Weights of a small GPT-style language model, trained from scratch on English Wikipedia.
Size: MLP 1792 tanh GELU, vocabulary 8192.
Architecture: LayerNorm before each block, learned positions, biases, tied embeddings.
Training: a variant of SOAP for these matrices, 4415 steps.
Each number is 500 + 50 x the weight over the matrix's rms, rounded and kept within 0 to 999. Layers, rows and columns count from 0. Numbers have three digits each.

# up: layer 9 MLP up, 1792x448, rms 0.0411, rows 1144-1174, columns 224-447
# down: layer 9 MLP down (transposed), 1792x448, rms 0.0411, rows 1144-1174, columns 224-447
up1144:525489553501470455515488556555539431482568439435451495557485564579621524496513525459468484468532396470508484560559534455531473425517451576462543536501494544500502438462577560557489507508537495543513521482407513420462521393517526613396471463549508506500499491515494516452495520442532475469517533495469537527432533488508560419522536508482500570476402559509465541422530487465497401460450498517494575444534553499515546500538436458539496433505488430496574427518547477491461456437524509506431528581455449516543517465532393525515472549456545506470507568517506509622454530539544512497454487494526546496507550470421561548494549491459477440531517486487525515496488487409491448566440
down1144:448501506492490505484468570550479477534503554564461385448488554513481497540478513533499514522513493538514570566547449460481490521534450492429492534512503440505530517491507487552554484410507399494461535480433493534497405451476572468498631450511405483572508498497538538584479575545424476614456473460455427471486496465427575466591409528556467537544558441402526422444479525421494517567456443467506410588496546537440475505495589506557549448481480504534441525523462457556483420557582518587534487556503524511526625510530576475455505499444584573523505493556453412543486501457498478458533461468459565487508425512481474446545506570509456497557458469559513463513531567618557456515451
up1145:468536488518456465504572458528435586550545495473510407557553482546506468645451576359539532530515414460497413510538498443444453593475481462475493572473534495513618490559486539462560438505409463599534515542479407573396551489483532596457509494603526505486523530500486636482484556511556397522455546419542542500432541518452500561529561435504444494547531450478520537449441503519575481524495498476472420489530543495481498559574445439495456388499425452412438457526468477517473436524435574536471498522498564411518443509435550532429516605392554529490555504540451448576493566436482525471422457543499472551476461521513489563500505485458413453483466484442524378374475475508506518476474
down1145:443535506431552500402505599561524434521588542523454420550559514516529537467528496535478575464527531487488549480441461509483475511545575536532472522553432537450481492490491526579476553511530509565557545461449608537468576452462524478509580535429535481496523449458455497515493469496509538634580442514554460549466508495548505416531505448522442494534469454459363500459564558484558398448400470546522481493557464442503471527495513638480418400471609578572494498465538524421412496483480512476434450480524568532486506423570436472530535467541451482526521539533453464446532460441539444504433420483544460522462511547537542461436499535522489420489455426534466552516553516511531409504490
up1146:552477475483490546432472392441418459426517489477461565519555554433569578517560453496474478505499606596536426544559477576484477509582539500562447517574467521400436452484519495412519531563507533417529458530535555511441446406461446439457524578433554459509430462559612498529583637550403531546446505535412481498448463539566551425570474511436626524381500474598536469522551588451434505557412557457486494453437463443515503536516529535502490513488466504541435573488454421555451500561449493456452442534460535488502476570499492427480506502501446590519446574466572403510504535469542459518560485551536541431503384436519448483530526513538418571448492522502553511592445523412512441465459
down1146:467478477517443538491461506552497471553509487434557491452507591494529514482460495537439432467493535438448471508531505498483431534542444547493453431557458466473598586502489467449418495552535584542560536441541503571581554465443469467476539452484521493492506498570599544511468562500496458484508546538524437469521471484510396486488426544544445439412550438426419498519495591522477464565557475430442448474454543542490433390574474422408472527421501503526455541479507562487453508461428495523544494550518512491520432544529480478501444492504530560520424439405564437457577584495509420498474580482513487576507457482556607485504524460556374533520537446540543578501486456405453519552575
up1147:500517411392514435499531488569408479501506428535465548477480505502546560468420450509453468567444450420486504515474431453451494499518464525554406545490475439469490557466538521436500441516460521521417461391460482494516467501444385545542521542533458519554563415540553531520529543524583458469488460482443494491537510496505534455650562487505495582546494468467485440445492440434547534500568514493549510524495516556557378575543428546451431527502496407512565468493595508489509501535501492455509503453532486501452529459497527623487437462561554505445443568487522502483515402448497484514428442555555436508469504546467500513505492443438520508380392485463502510391494624532518510522518
down1147:370545469520492494435543578384516425568483545477461464512513420564443512469595459488547484530433500453527490405505522521493590488440534438456573466437551516577499500592486529450527530449552576553474483589473471542518503560536501507418481564524457561433507541507477543432497402481521488432500545478568489490495502477456478507449479504417480589461537432514519504531474524486523522572457489449478501601460455470504472529501533518551522477534496494483478537491543543434497609494545448529549555487430465535490453500482494490472566513480520472472450511504483516552403500534504490490481447442526514479417540537433510551532440536525435470552561459568471476522461482496555497508489
up1148:497560503476476482560533552513439545500500433504508475463549526517481539511477538506484587532556545511380496442472494589508495559516427538610483501390484491416474417424552538631488466613457506500554447515484393443521587486527449513449584514519595516564458511518443448494522470468494503470473475421407480549460453447544450491595540591514533503594514515466442482498508414476500514543587535472517500479420517540521487597477526541516571474527502538525528485450544502447484577485524497450538465480497450524589459496510387461573525459536465535534458518523431560476515507481523461433525452447419492538476529469468485427400458459396521472482524500384406495477463476502528542522480
down1148:502471510503511514459501530437530410561466463522578461466532537571539503517477462524495587527438458582541583518592553466495529517546546468536569519451529492454486591588480514472411490377490378568478416499460478516453564572380499576426448452481543528566568448422505504580455520492415451373563477357577489419450368488441525522451460457432620623507476506415551481404512493541424499517489530512607495469495528523461478478461536489558454590578518420461501551513411578487509521471564476522544524543568435474468487547465463570475473475499541539475520502444489491497487456455543404557510521565528398530485454429482491512493518483448581499482488470535546434455517441498471505432473
up1149:464470439529565504516447529521439523538475540502449457577457537522483502490494529462468484471475535458472530466488492618517477585574565581570441497559443492504481499500568564490387578442544447567491459491462529522429409459509488533470490467562505385422493455513539516378534530501456487427426538476472543528520533435487565457469585459518459506592454498455523563430523485551514517537522596604411455462567478505426539415531420386536469495454547450472486525535408553503528407548501554471506429447554439515562531512552456549471426376448574508428490544543519436506542426542507530431442549496470501516511516556467532449481465389579437496449556476497570536424488551556440444529486
down1149:464531484544464453571485519498556549457660490531486457441501565470475376449513424497500448550520555458469586487480465455517461531464451582554538485595435506585460537476429486411513511435412541485593468570468472561564516548526453534539564516488446487597551485507555494502535499448479526510582489502499564489602508446437526415500483512459569494598506415481462533460572413517444432533427499577527443463587505471467446551473496530573489400530488567599483444490531587535563561543425452564586477392408561536586549443461433496574591542518655624475432467455544528441520484507457464528492526516564384480404521454548510486467552492433455488576508537403437446524439503574499454539389
up1150:551431489617481550468459469472598552535447503523506507476539519510481478488377525480504479499460494528440541463467457599456484450443535579463486446530495521483555395491586493532462573501479482516543436636428407439517490491379517577521485516443449506362392558509431609396534543549552485474489543626460471438524486460537473362575508424497552481468575450517560485396468522597465516528482451504453515532576612449530553533496366469608564554488475447577431453434555497435496561528504525548473484511516448534460469482517476509494505516497452531434548519520490501506487544477545522520404485484507487556511496581547520592431463429494576468502566570451438509516484425550467481513471
down1150:412505591515453424496564459498446479477518401525465477455494567502549544459498509566463559591485497508518494511533453577533477524547505453490428444453501433543558483514466505469444524404466507380480487521508498555467504444563517417515554524513512526454522588548508470444450470514462598583542501426516517445433497486532464560538523390549482491521456500496499495535525572508511431479453541507575475536491474430549527454502480428551471485432447482461545517475460477478536497596459564485479503529532511475506536567473463454455493530477433525600520449474507526517439478465499554449505457456469468513437515395468515536457464544547491509446558561485561521505525434525590571519519
up1151:479499508548426487515531613476518553492470505581548496454452517476543472591391519510472437461495450455482444611504498488514491515558497514392539533569593463457524425476469579484448516477518532420503590574555388512500551499474454442424419542463483519445524518484526464437474476525487462548534571521543457480540438521548442530505529484483542600555494505544425403509477511590572453471548507508537452508563534492524477559475552536511411540546494471490420546518514512561541526454475522533512540478505534463507585382547514581530458460468448534437522453529436546412452596527568481479385542504471488519392580503504514513457569521560476473591465588446517472491422483468593501460493
down1151:501517448488460603556468589446343541473446474431414473466510488407461411528437462499565538485493487559420475609554489510465558518492425518537499536536498516445498458572467396468581456479518467535486461479553438542537479473441604514481447414482549500520546459469460524537514544474495473563488446560521570459559452506454483569507465574536549554573532541482488487512567440436486545553479421488440509605472450469446509506540495545490556558406457505497442613502519422401439473527515530456531483462550532557514494551404389495473494480543496443468485542484503566503490390501470511569523486485490521567480531481523458520583540588485540562462454508496393517504584479541466466442532
up1152:464512487477525546478524593538408417513446555437599539511534526411554451504462535547541513601538405527445484606474477485497527522512573512521480512537442573574571475543476502483473508462402589524588498550539598507457544487497531535521479462443469413407521549445487522507559467489493424520426506550560527421491546548486539549505446501478484520547503529484572432457620498501572445419404358567546560492414522535427544532418450381493596521473572586461541461533545532530572412477558617489490490450416478513445585487559438504552452539411498511522568542476427537458552456433482508444474479504562514574544514513489475547557513518492575453493523488576482475561561458486512557465476
down1152:505517418531501389491527455496469524454412537464519491472511473506498463421489492529531537537471514510535493500482481454490486464535455424512468496453473562506480471410428436511455494499482489466565440444437521476484461536499480509417489497399538459464402541566506521537485541485496479492540513557450486484516580442462451443338533520580494587566535479485458478440554454477545512537526494409444507388534500524507448509570506520523503474464483492471512496432425570445504457436534489505490446448455497492549459540476450450489579409437503473485502527482433584494561590460479517548630447414422475526407490470462530465537519444429478501360548484524447493537462550445395494489447
up1153:510492386435537509501476546455445506538479543467396411533459486443533474509532523408456641435532588546431593521432562513681433524466470500485460529671549478509456465510449474534525553543402404555458523581508485491452546473483452463507511537490462475461445527502530446426472552405476538525426616453478464386560485515471504493566615413537571478479593478359617511477458457392436503523428517519535494543580493504521549470542576481455511495518559535415489450471534542483498498499495453479541453512435586458520367443529463489540544598418449433453532463499470520425464526441483501510467524487576508479500469571484515610290492563508459497535489416465592583427587521489531514426382
down1153:425416480473506395470452510512446533588532455483479496522597502463472467538522492501538484407555487507488598465425481404512490540465388464513476484488555560488498536453555479489449474475515594450460583503527534618499509444391471539441442463454566496489503545481508556499504517540496452517557507553510488465561481510460457626491532485543513633451500532470457436610444531504544487469509511490443491452574505377541522449420517474447469483517493466430546559460595495534567542451484565495517445409493527485512639529383455473509519538514521510455469430537533453529523562492521483510482382456503538524480478474514538447528493436523486497539505467552443521536474454543468455487418
up1154:530536544532473506565459491513471548430481533450502393458491450502458446490585482466511516536531574465552531511549534501473461589543547455458477500528579513559508552515544518533493517446556555475465536516458538483390566603505453463593455485483458499529548460544513505543509528421483473472508488553569479427581461491484458386370471571499398530479486461486496501531601549377490499440469460503464384543541457529522558554407448583481508561520491495437398491492589488537466523442515420514528507428503442497593473492463499519496510465533504537458504610477513516456377491457539548524524517530491516559528482459460530576469410532545491410399481575471470528455442495411584549495565
down1154:482539469445481495494473529507442532663559491499485463561573401436513478482534442532506543487489466549433508553517490478468539456435525415518493510486521477545470478430492549392443504514545395483487485541440497489541456561583506497505489445476523443541584408535542515368571468493562512561487580430450431578547410516621471554546463460510475539491418509561517545490479495488532624501508517487561408519413505410515458460484517493493470504598452459504479513472379492595467513488422506600476581451551546506527499493578387461453489508516489470509539462578541501504527552585519513525466458461475590476502570542484559451502506499516483516555486552495486503528530490543475415529469
up1155:538561495522573544522488484478432513450485556540465616516560554520460600421541490469589476511473452506394552477551443445527529544490503511493435417481465542508458506430477408523559511485508465445596519481494475479453536484474477487481475513528458561573477521548523467407525480549434523546442485491437493456505527556467420476564438499448597540536438600493591474523444471533540411494543487557451417532589541452461426415556455471493566474443516476465479362460475519452416476486491533549524526524490525479403511521459584504557436495523462463454548502474479577489594424503434508533528461548495509615503525503482531575457563491443542489520504503528453508516492468498373559474548
down1155:451451525488544505444423490510439437456434469469534542455578450456456451412583402393524562414522496472478555478515435511513580563503492562580504476424438532483439486496494514454502474468448447482508570505472425577479471463519505462590516468469433377523479472497521505551476490430476574506600487554492448421514577478445487531512451524526536478396501538487540393457501590381486519492435462473504518496498530509430537547461567557572472490518542524512514536451568538508544512512398633505546514487436528504483542564569477581511467541441407443573544559419509524548488481493481530500472505507494584400532506454490401430483475593506417571516513492492476577477501472506358520516520
up1156:498516490488428450470521489482448504540513458513580543511477497531531581442541492543480560540431484465507471399465492527428553449529606634449567544418530564453523485528483574515462501520552561481505402555505447518555518517546484453477546500509467537469579514394497436610512490510477488445507520420473411463486430546486505496470474542523532492604447470486521535483489508494586550480568502456416440528532536562466568490384444486513470554549408408468531468554515532541464512373456547573514435503445590489561514449401495516595524539567521547542517471423454515567494482485455559474545547460530515484630586532571527462504524598538387495472488677522495503503472410469456417455502
down1156:551578520480455510455442478387511558495554424540530498463451553456488486479425479473510474437415486561519557485434495457433460487480444459495553455535469526595546581547401562431404491527456570505578524502537454514458498478583411476383547610471561418445457494489391599500496518600468444523505585495463468423575460495491506509509531539539436470465462477521421491463527489392460469495509503601407393485493494493499490460519547462413523440545538489510528434616430524443506454494503483542589486424558555331466524518487566441564516534500451528552447615524555466529463435523537521441524533557474403595489443460468542480425594464455564473623505487486550533493522497519510460566514
up1157:575520418451493471526499538472480564451479421570524468516520454417401477534409596393458529510480441494489453363511451569475518419469553525554568522582397577487483573470471515533465516598593567580595446519579616563507469571443501505461458460431485471471447474432411452491521473571552486543501467520493461597549530446534604580574524494566535515550552478600518484494415525492510410486491482475481489529487531454402424463631575512579547465483461458483541527568440511464464520453475465468381509497438477583437486534418524543427464456485490558501488514463452457513516506525509606547480516453470475483434381458428493501383586471495496518534468507537587536413448412489499478480523
down1157:470484479574467574526427426455534468424425519458479439512467420549502428505492418483475442369510501542373500553397527563526569526552548393476478454511409434448507430514440519440529456453431502591581528510416410490474437493397511398515401410544536541525487567414507463506425556413522494471555529527541524490522513487495584457471444475562545476452490517420512554511475479508493456506477563533517456461420431417463531447468505553608497487499444430639460456496518584462452560518547430453501516454506488519559607446535569540474477506421538517521501566493605481522514531443461524510443528504473470475500533488473545639542541512494525501481400395464481613582403505404467427498481
up1158:497498521514539535456416499604541478507521482540497517500544509465521483501499503503536489483465534481459580398527495439453473473511508512559525505425472436520491506456559491522443496460511470513504449582499458475516420489521514454467463480460432470490486506510455474523480476465545475520492411416545510531503467459502467388543622452521516508489602483544588496425410546474540478546446530601500552455557454526468471569502483523532435507514518484513419398537479521522589504492500494526520436584507514509340549505573554462435445547511431513554482447485551485577423536534436488476575518529401570445415552599463451524555538556547537566433514413533593472553501458483534547524450
down1158:469517531461542566558476501352470467574541539509460427532444459472595532607546524569526505550448567517527447527450496508455429559500515540468477434501476553523472461420544475563419489448514507543432581402527512533483479595566460486500460549515553501481492552479546494514439528507565519528513484481585553541431551447519512539459423423590433480488489598439489508548422485529428474559548464491462487538521481561467572496479507523442419523467527480526514454575517441485596507445557544530484457518482455489564578564479541528509538470582510467458562465511441437489457518472571510459550383495535506590473537449477517531465443506465445527490418543523431502577498491477552495500433
up1159:492484494538583477512493543478510403427541488486418465453546587392535486526504537411486525493519490500539499515522448489407394482480478503554491481499506583450527496516494483559541561463579492534557586556500478514574531510380530514447587535414513563525495472507441468495501511430507503453492475494450516418480478504500458541519516491474551446590428539523520474422516506415502447526484477569573491425472471535496415560455514504489489481490524493501543519514410537501497507557543541503506478492465515459531530479387512455513512425430493546523516439480533511506485561513495511461421474455466488549484521537527472499489559493540542476620525536531564576539535493584463401530507
down1159:454451493471541535459458502553611565532388450477505477575490510489522521467476569488511519460572499539461491521473474414509581546480556524548514500552429523456580509574521455518511404537490597496469564489495421509482596525531405498473480473496539532463574542500498482589507468550515451485508487503534560515500522570494407502504508488464497618473569463440505475468491515519568435500484511497452565534602544533493521511452534578519468511384513537553590522468532506445430431493546548408510486517414500507478514488515444564495523487517510581453505477462496399452417485487509483538510591525507475521483501558409475458490455528599522415544454496497490515484524454521539429560558
up1160:584409462408464404420563482495543449550381429501582478481525507509495505561486570466350516575401414507408423572527466476424531606490528518445454537505544536426442576481406542443518500491435455465471480502490425390471536501504596475538591478490451462459509458546539487517462511495401501506472440409589367541536531452544512517438530465475462502494506554485469493516521490450570531462617454448455527391456428382491502493539504498486472477449497502481492553572355430458526506541507452571542570556442520475487530434470487535562501519572554543515491458485491445491455511424563485480453458457488541404444552420503487486422479465435485565499463469526456471494481446535507584400498
down1160:547486597482634519551477567560501533462451477465495498465489507525482455469513512461437478443430518563557507466466530509526415517479435593485477516566517476503442557438547533498563492495553522513515543439458592518526508492493489477449443569541474533465507520482462498540536522532528531474520484512396515438486488536420482482504475565527452464500559497560541589542516479456562541524502535478461462511561504564591465444473489472508505501575485447514497525380558424577467595520503450458501451586457532485449400473471470496544466517469493477539517522594484534455472544604519462419567512551464411566528605483495523470587522475466469500438459443483506446491480470534463517504569
up1161:528569475412484407495487475525586505498526465514574513454469467445591427457569443468538474531483489537496505548562554594494501586466508554464521534460449466488525560465525518553473487513568436478540420488511462530449462507475583534455383483494497589470505500428536560310530426525521558527545471562488475469463571464608490487545435519398483424492480600451550476452502575448483437472455529519606598481431441403505471476435418562395423549409373460545476529574602532519524413545492503583476574381562453441493550589524500508481502503487453506489439458517478467550470501500410495575569485445526471566398460526361475517503512436533503560540521519596423575481506533486606476520420
down1161:477463496510519462506519490391549494463472519508434450561561486437414518543604458643400447525483438478636495475464524566540521455495459446502575466560434478538480446668509482489485444409589430458521564499538603473385698501449427497419454485528500507470469516482461493546373468540519546538527459513406480546541544512566526535419513465457436479508484442558549463576455449481575559492532431456379434544559573506476453509448466490426493461472527523474453536414434454501455472515449497431492387475528442517439464541440460526603542487548510416518432548421536459510506497551507540575470409417544494500471532548482497482490459505390422419487461473513535448469472551506577418481550
up1162:450504563504598562564432560536531536531453512542490533472404601381465535510555526447462562448503436405472483499456503442515509527484520494544416494511420551427490460562406515485525429536458469552472515550433481405472568547503440458497507559531472471483463571515504521517531477498414419488503492560548517533530495505483501469465463522426468501536652561499469480468483493510560572443497516609436500483542584454598471496479539500417458453538555490557358522434427423459581414457510514439501511482439518408493527474559537581451460545507518574476428505438514544442469512448564549519518402502556558516467500570460417517451371476533562413538411427504456523502413505520532393478444
down1162:439504470474583481369471522454402461478409485483498527551482464462546489552494570440373485461430488453443408487451565504435416535477518529462499469510525566512466467477501486522447476515543495557443438472520442549491464475469542451468447477512514475539485476531534501538509409489506525550475514483464521507453390498551505503454476349514454515400462524518545509517467516573562582406473484554570485560489454518550416526496562485507482507559535516607599568498491512518568525530472491468451440502512516524535488533480489424510485547473450515467490493433486473466426550574523501529406475446524475442500431530563580516508450498529476546567517432479441416509482492480489580525499
up1163:518552504507485539489499501514459406525509538505586458450499485450493498565470579469564490520505564490518499543528488567482479531423517423477520534494510552517513529496408474560498569540491567551536480513512472564452476535544409483470490462466517551444561539408473529439530475463425556548529458489528553550475387469566416511529458511588481519631565466514472542490552419547503517525540508492563440494467469411553476517533526483511426506504510542456474542553508508506471380481479468445488528452549530454565569545444576427503637519534474540507430519617446476550470515503466415509509531492443509445526465509471471548510608474410515519503480508472465502546523498531422465455478
down1163:502494502449450576498509546562579561480487437482502494524520544425439463470457555542457509437536471517537537543464485538574498421502482525547558447602417492436486437534431601531485576537548554504506501492582547504503394494415542433551626503522526488524517506492545398498396438536561422527585479458564489536465584502496504552462524533529478542487517468519523467545532404474496473462453530567525513499491496581460455439499597547586451435454518488626443526488558531468504499547543598571491460515419498530515514469494527453491518397444526452465543543485463542489485466492486541382517436496495536496504472450524583516460542446416494440477603497507507433438468499474447558491546
up1164:446490459540608440503460542547494534625541496555451484556510533527502524479422499568524434504454460601586504572459507483583537475460491488447494511545547524502457503487493490438464452524540465520480575414559536507519522491556561450507551473503465450492478489617557466458507588576575531380517451522375460420524537470553585514492625490539569488545503484532511460423529474551503436560491476530560499465498483551645534439565438508457509477529501555418509495441475512485428539516467485503463598496514517465435534409454512465433512542500437505489526428477450487528478544624521531548434572454479501433494556482481574492507411530523510501472482560490471442473519485533557508576580
down1164:519512573497473546452489540505564432460480511512429531552476504476452395518505553545524517412408505446501526448477430491442494579507495491454493470509524536533407436419534548527478479505531515488523465574466560500526469511483440537498544550448460566544494468481426496449480414477425548495500501552489568501514374491518560421418446477460492401448477475480420457478590390489539547387613517482451495581510524423401428479475560478554524503522493519443565486536539511531500457491514528488502476485421507515543450436587479528505498382428488477554523485513442569616519496428421468434370508447514450612512469550520507522500572466425582549514547464470573539477474446556437432418472
up1165:475532546393585440505461507531459494590464548565501422530543486525527435455421477417505469550556599505546468525590474551544439479575469525459518630516572436455444517491507475481586527512410548483457530503537419463412520585561485503441482457607521524545472437491463493475567455512509439486469457520497430494471502420624504540535551527456491471480507483519463448442502560549495463527531585504551512423452479545513454434549510490472518380557441408495541408457506490537501463545562502562577521480525505447452509413524453413433526518427613492500473562504440535454584592506518485573450599482566524479507537492409535479452500527552597555541477571521505483509504588492435469483482
down1165:510518513503485416447489577501438555573419398486469416539496506543518524530492460418430537464544603491486512524433472458603574464473473501452567475465486597484501372449511506496423462486371604460494539498525557515421556471534379530486448465502518456517497505577497437593510538602494596492429433508528468464493558426547535445515490506468525462471502486579531405513498436590548485525474537473427494478383474525526527511473499416519514468506482534541491460455525409544531501438517501478405478483537467434452511546497460392493518398425383526545517497417495506483539443508570548550462488560462475471519459557519487453612425535472451586496544471505551477523456489471452486541491
up1166:488467524517514489435595426382549589397479587510468516428469391534680471426467560581522532503454473478585439491518420523433468452540518558528502504546552513408477539526502489519509605463495544423495540427398479452555520538483525461540561556569439516439434532545483525497539457430456511604546521470514563542541511446410492597529531476487480499518500545451429570446459498480596527530512417516546509486450476504383497488474516557451540500520413574474496605512471456431481537518522470496522497518591615445520519525523538496518471509538489483387468520538476481491435517457538550532556521535509512544536472461571475532399509493523475505503459566489476524468545526514517495417513
down1166:534492448457438520521388450449488641508499489504421451560509500464543487470459554589481530461537464508380391443347497428592484480492463547443513568537453484465544477457418652523542458585521510457464420535480521481535520476532544555617582479532573504498509499559563571542474583437476482453560554475434522539454505485518534485495484552528500415510433511515563527522541604396530448473519484492512409422565470479400512479447506561612576602458565493470515541491619463441532479518535524568542373580566435458485525583520533547573570587571488491435571422531520515552543482555545507520553491439519580399495488517545483387482520496514563444514534515436452439519525480496488477535410
up1167:410488503416449621476502541570518483478459488606458473541545517546462412435441544488572435509453351459471475457524465558541571487467545566449408582526459540410530393464516538486494452523586502447572440457482549464525568450500520488534466501522524463458571561550504546483552482538501547462533442438530440528472437497529462437459487522515412572557558530536532460481494467529441571477499466568555505493426471531505447530432542420539538475589409548521553453422592466490557532525467496445506516488459506495478480445505590499508488391521480392515497417500534354465461471525405470566478498455535518448474490496489460572488481565598451580510537479517500495414446525510506467491470
down1167:551559550517443580524476541537477496445441418427509451495411522506493448496549517523505430505509421513493504503487470493437519468514526482445526448525461603460427525510450501535405478494482436468582458438568430506573503457451603523498489449543410468436466490481520453462502442513537553483546494455476459511573492484488542401529486454527416527552465581476534522492489562494540501547520539484502468430493481550533459429607488312482498570515536503511481498423543562491513447442467479562498459556440572505545527564490496523507508493497474515478525591534412487452549459520514508470508453446588488525427477509451486562472598518543480532474593462550563501466517546510494509433428
up1168:542535418388413397574525507458541517565541456522569443561438508567458438467457498487594500588465509515533504399428526527517489487506543616550573494510540512445457485523520487480493454428505475455528453489479575539521532536505512401505445522571517539494538524492499579526524536555545536486451465561573484528503520489537479528433430580507491469517486442469559439448517536450433460441545578542547526534460472482480568451495499479422550451527475522495463454433558512484551392497495475476505520453529522421442565464556483564554448672530456586488430479551489549475484522426534509554540492512504482544522523506551516521513615478441528638523493571531464545553499480563517552474503
down1168:459519501493471508417375561460552464512415476536442498431446567579410429402402546541536522600503425527543480479513505544467506475510534559441526444479430481485405459470544446499498479491429492521481456523642486523543557508441483491424491449517478433509483559505469563579516531416557435458492424504437499422578517537401472488512490493486519497560438503497525594481527556483547361439467551436453520472543539529463517546445424607506501514496415510566429604513584579360449474461438508505413554469543511506466490568579509518456522535423508476523575480433589506453431446495494482505507485501436474519445446537523547423437503497499583603486477404450493455536533471441590511469470
up1169:577469539585489492515588478499486475569508488482440474547524511482431555507523446515565523447561533479540541544524413505441633615444422468457507576442327507548508472451484548459465478462438495512507444615569533503464542485588499515507492518440447454562542626530387455541559560531480553529450450429535442487517404465475460470457567484569537464502440487526553533562387498466504490527525515555605518469483511519488457554500513514438450387542547485408480552438460532451563509420454541430546505417480449444457431478513527552494486557591463435450500582543479544477640468523446515475537535446462631436408597485512513503462392556442527588520494546528541453523497611441574602495470
down1169:526542462530492507509380542493471455465528504456528559525504404480526501463472520518450484477495490538587389429495513586471475448559565637489527534438481521470502535468432516372442484524537425517482426443602433516502487441519494414512505396436453499495539498542492574483460459458490489547565519514426572507495554597546552518501541505479464476441427478479529416500437362587520458499420519514505489474533482518629512423476465568565504412458474513549567504557420467540489547384468461454444465384400391472523460459555468527535426475492455472578496444550472468386522513465464481540450434434508539412418532503502407561515500447472512448513488489609476509510401441587509436494494
up1170:493549520427488473434501479400539432510513473540482475579498479531512504540583531522514512473491489456472449446438516433595492482521484513525430484541559572443530469474497552605512447550442543471519453509598535503592488554525436540409518459514487424558390408527464499490552540434519488509477480487430435474486490481385526497459518428435533585498473465597475489496447566567451449447464553442525528549529420417445501505455555498527579483521498408511450507571427550463544497421506544529479503482530409453472419493515430497472496499558429543499551564529458570590448456555548531523494502508401510417475469474529553387511471441511527465489520563433470403487459428548498536559432
down1170:480418473469514456490501505388551450451475459444445460487531554509509525505397510472416474451512346515529506467458459521429387521525479588464526576451415508490440406602530441438518519483520572557528548420531432531418443511458521377459525452491584476520536542546565396595537577519438465598482496537557573535502397384468550543582473427477403518493525500436429490547366493527395458492479454542430532462454522530418516526498428472488415438447530549566371507530489508412489486384457532462457476451546456458600506500515570506497506453468461445572422477530542474501509482468543400579487523451521496558574534491543454505518504452560514478438469538480509477504560525559423498445487
up1171:402443526439600505407477531468499519488529526486612467558520455539466473489484521563597566534495577476479443610506532557466476412601502564594611481455457487457450459516491435523483471641493534566485562456543465506506519480509503486523487496543550390467474464573473637515435412554483519502476485566487493435592444404481551439490542469355518505395543463525486523543574496530442506489493502482487461501447496507535496466493472424507492446500562508546467439576565487536463427525540543446565438489496516487456470471467382584465486493508598510514501453472574500403570482527503455441504469455519449463454576495446462467486488441431464541440535559504471563471514534528543474471591
down1171:458527550501437502474545432553421546493527565434515546487526521588459494555537512481507446513464475542488414466529497468547481519508411472516532595446546464495485433486538488473525441504497516481452507491536425509490526510457554509541428497502515617450581483569545475480548455569466536519492463474567515512532520506536468436449505550523595536494481555510491525512543484542466560467512538435487552426502541475507557444524495285607441471573480481483476489462491552492570483452539532568575480453526549528494483568542541484527432521485487467521516543524511448503506507522419544557588574472448593419507532526566475431470474540511552502530496476456487460448403446463542471484531
up1172:564475513549446567520474540579506497549508468564375536561458438509505450531541501427538453523444469516518436538560640519424512546559521594478536487418443572472483492483554506533480524477520478498553531535501485465528436457493517556440454540553527565496391433525476499474439447477552447434486439534491516545446462353529460485501400478506534478450488466465570540425371361479440522446417488523413529497582517466597503412394463464524524549580593557491513444421519507496527507470598521519496493489548548481435412477498471529494418509422551459386430524527481510539472473524464477549528468441459528546515515408506388515482491487490515516467426433558508564525421501478422449504439
down1172:535487510456447601518524502522486476468613369469492481426423529320578465582509516520489516466472531509490523584428485516492505536527580522497497477589475484567403465474482520433478607481402581563444629503554415480501482531541428519437428526493501475423370500516596463453635454513499484509451466387515506571478542586500506581411415445479452498510431438459451522484438492409486519453510421468453491480517478500463520493485500504549431537451541467536527521537446445463495540429568455386491526488509452474554452442498560536531508502496495507501494571467508489470509556498445484396450470551491467543447536475562525436460457569416430508525524551514480481476437375451430439484388
up1173:612521441491398531417549516461481424491497458513526589550526461662518492391543537487503513588505552444524422577537457498523514507485484477437469488525566463464541489463508533450499537496476583520430544513448441531562582509462542552479511533398509451503601523506527418470531421430468585447500506516463550397590461360511459498510449556590498530508502529498607545443523433525452497445524545532484432490506464489516462549558470450535507589494447456439491484447601494585352524517633459432609603546478517541443532507519545518416529362463540511488508537519571478542472540546550503555424475540479393460480430500549479503495527533529527521442572611477481419423419558461572502513576
down1173:597457496500406463464441511505488503482462445451437545439510462568488475527492443505426565433520484478507509517549434422467525475441505488532452316416539356495476428511494476477420522541464543468459436409471510584464359507475471502411431524513437518439479505384470479563492556521516514477467450535461466497438593458552484509586568512497453493545559460551527445527420458474440485486431595495485485481467487508512494423528500461511432363515561398584436559514508454507532413506425482571431466520502521470486521458531528545484369526497545524551465497559441559479484451537501516539549558479481475537526484474541479463526387505565411488478509476477493516428558486463512507523498
up1174:436497445448447505512451534455515491535559470589592548478474491436552511591457534432629476445537551519481483470580473551382522469540412551533585524554519504439401545475468553447533540467448505580495441473429425465489500508529500580437525505457439498422520441494486513518460489506494400570497528456557495497466540535514435511479506529504482591467463507562444468456532531553499480433442609569354513505450493445536408481493619485473551517558507514636450588451496511564541504498563529572507485504471479585421455492490459543507514498423513531472509403513492481540480510533412461466534446487530411532564484534495528402458487410457550497516463489379515568509461440404513559446469
down1174:462523472567538537448386444518468585483495490409467610517479454476524435430488538452430507468626469514435454501416517541464650594505524492525461465509582567511519447535593435536439446462553542480476470515573537598499472629425497543519484493478495585422534415491507404460511502544435455517547481521408505501454502494535551671487522539517511435442393487518451440464458420504389534511486530471508375552455580492526499539516484646474500506452499487562466550475480555557466494545467572549394579490412513482555539527485437471466469477409567403475504474563384539526557582518441501421560464448520479540379559440443538578438537505489502573470482475530529479464494460432459484628444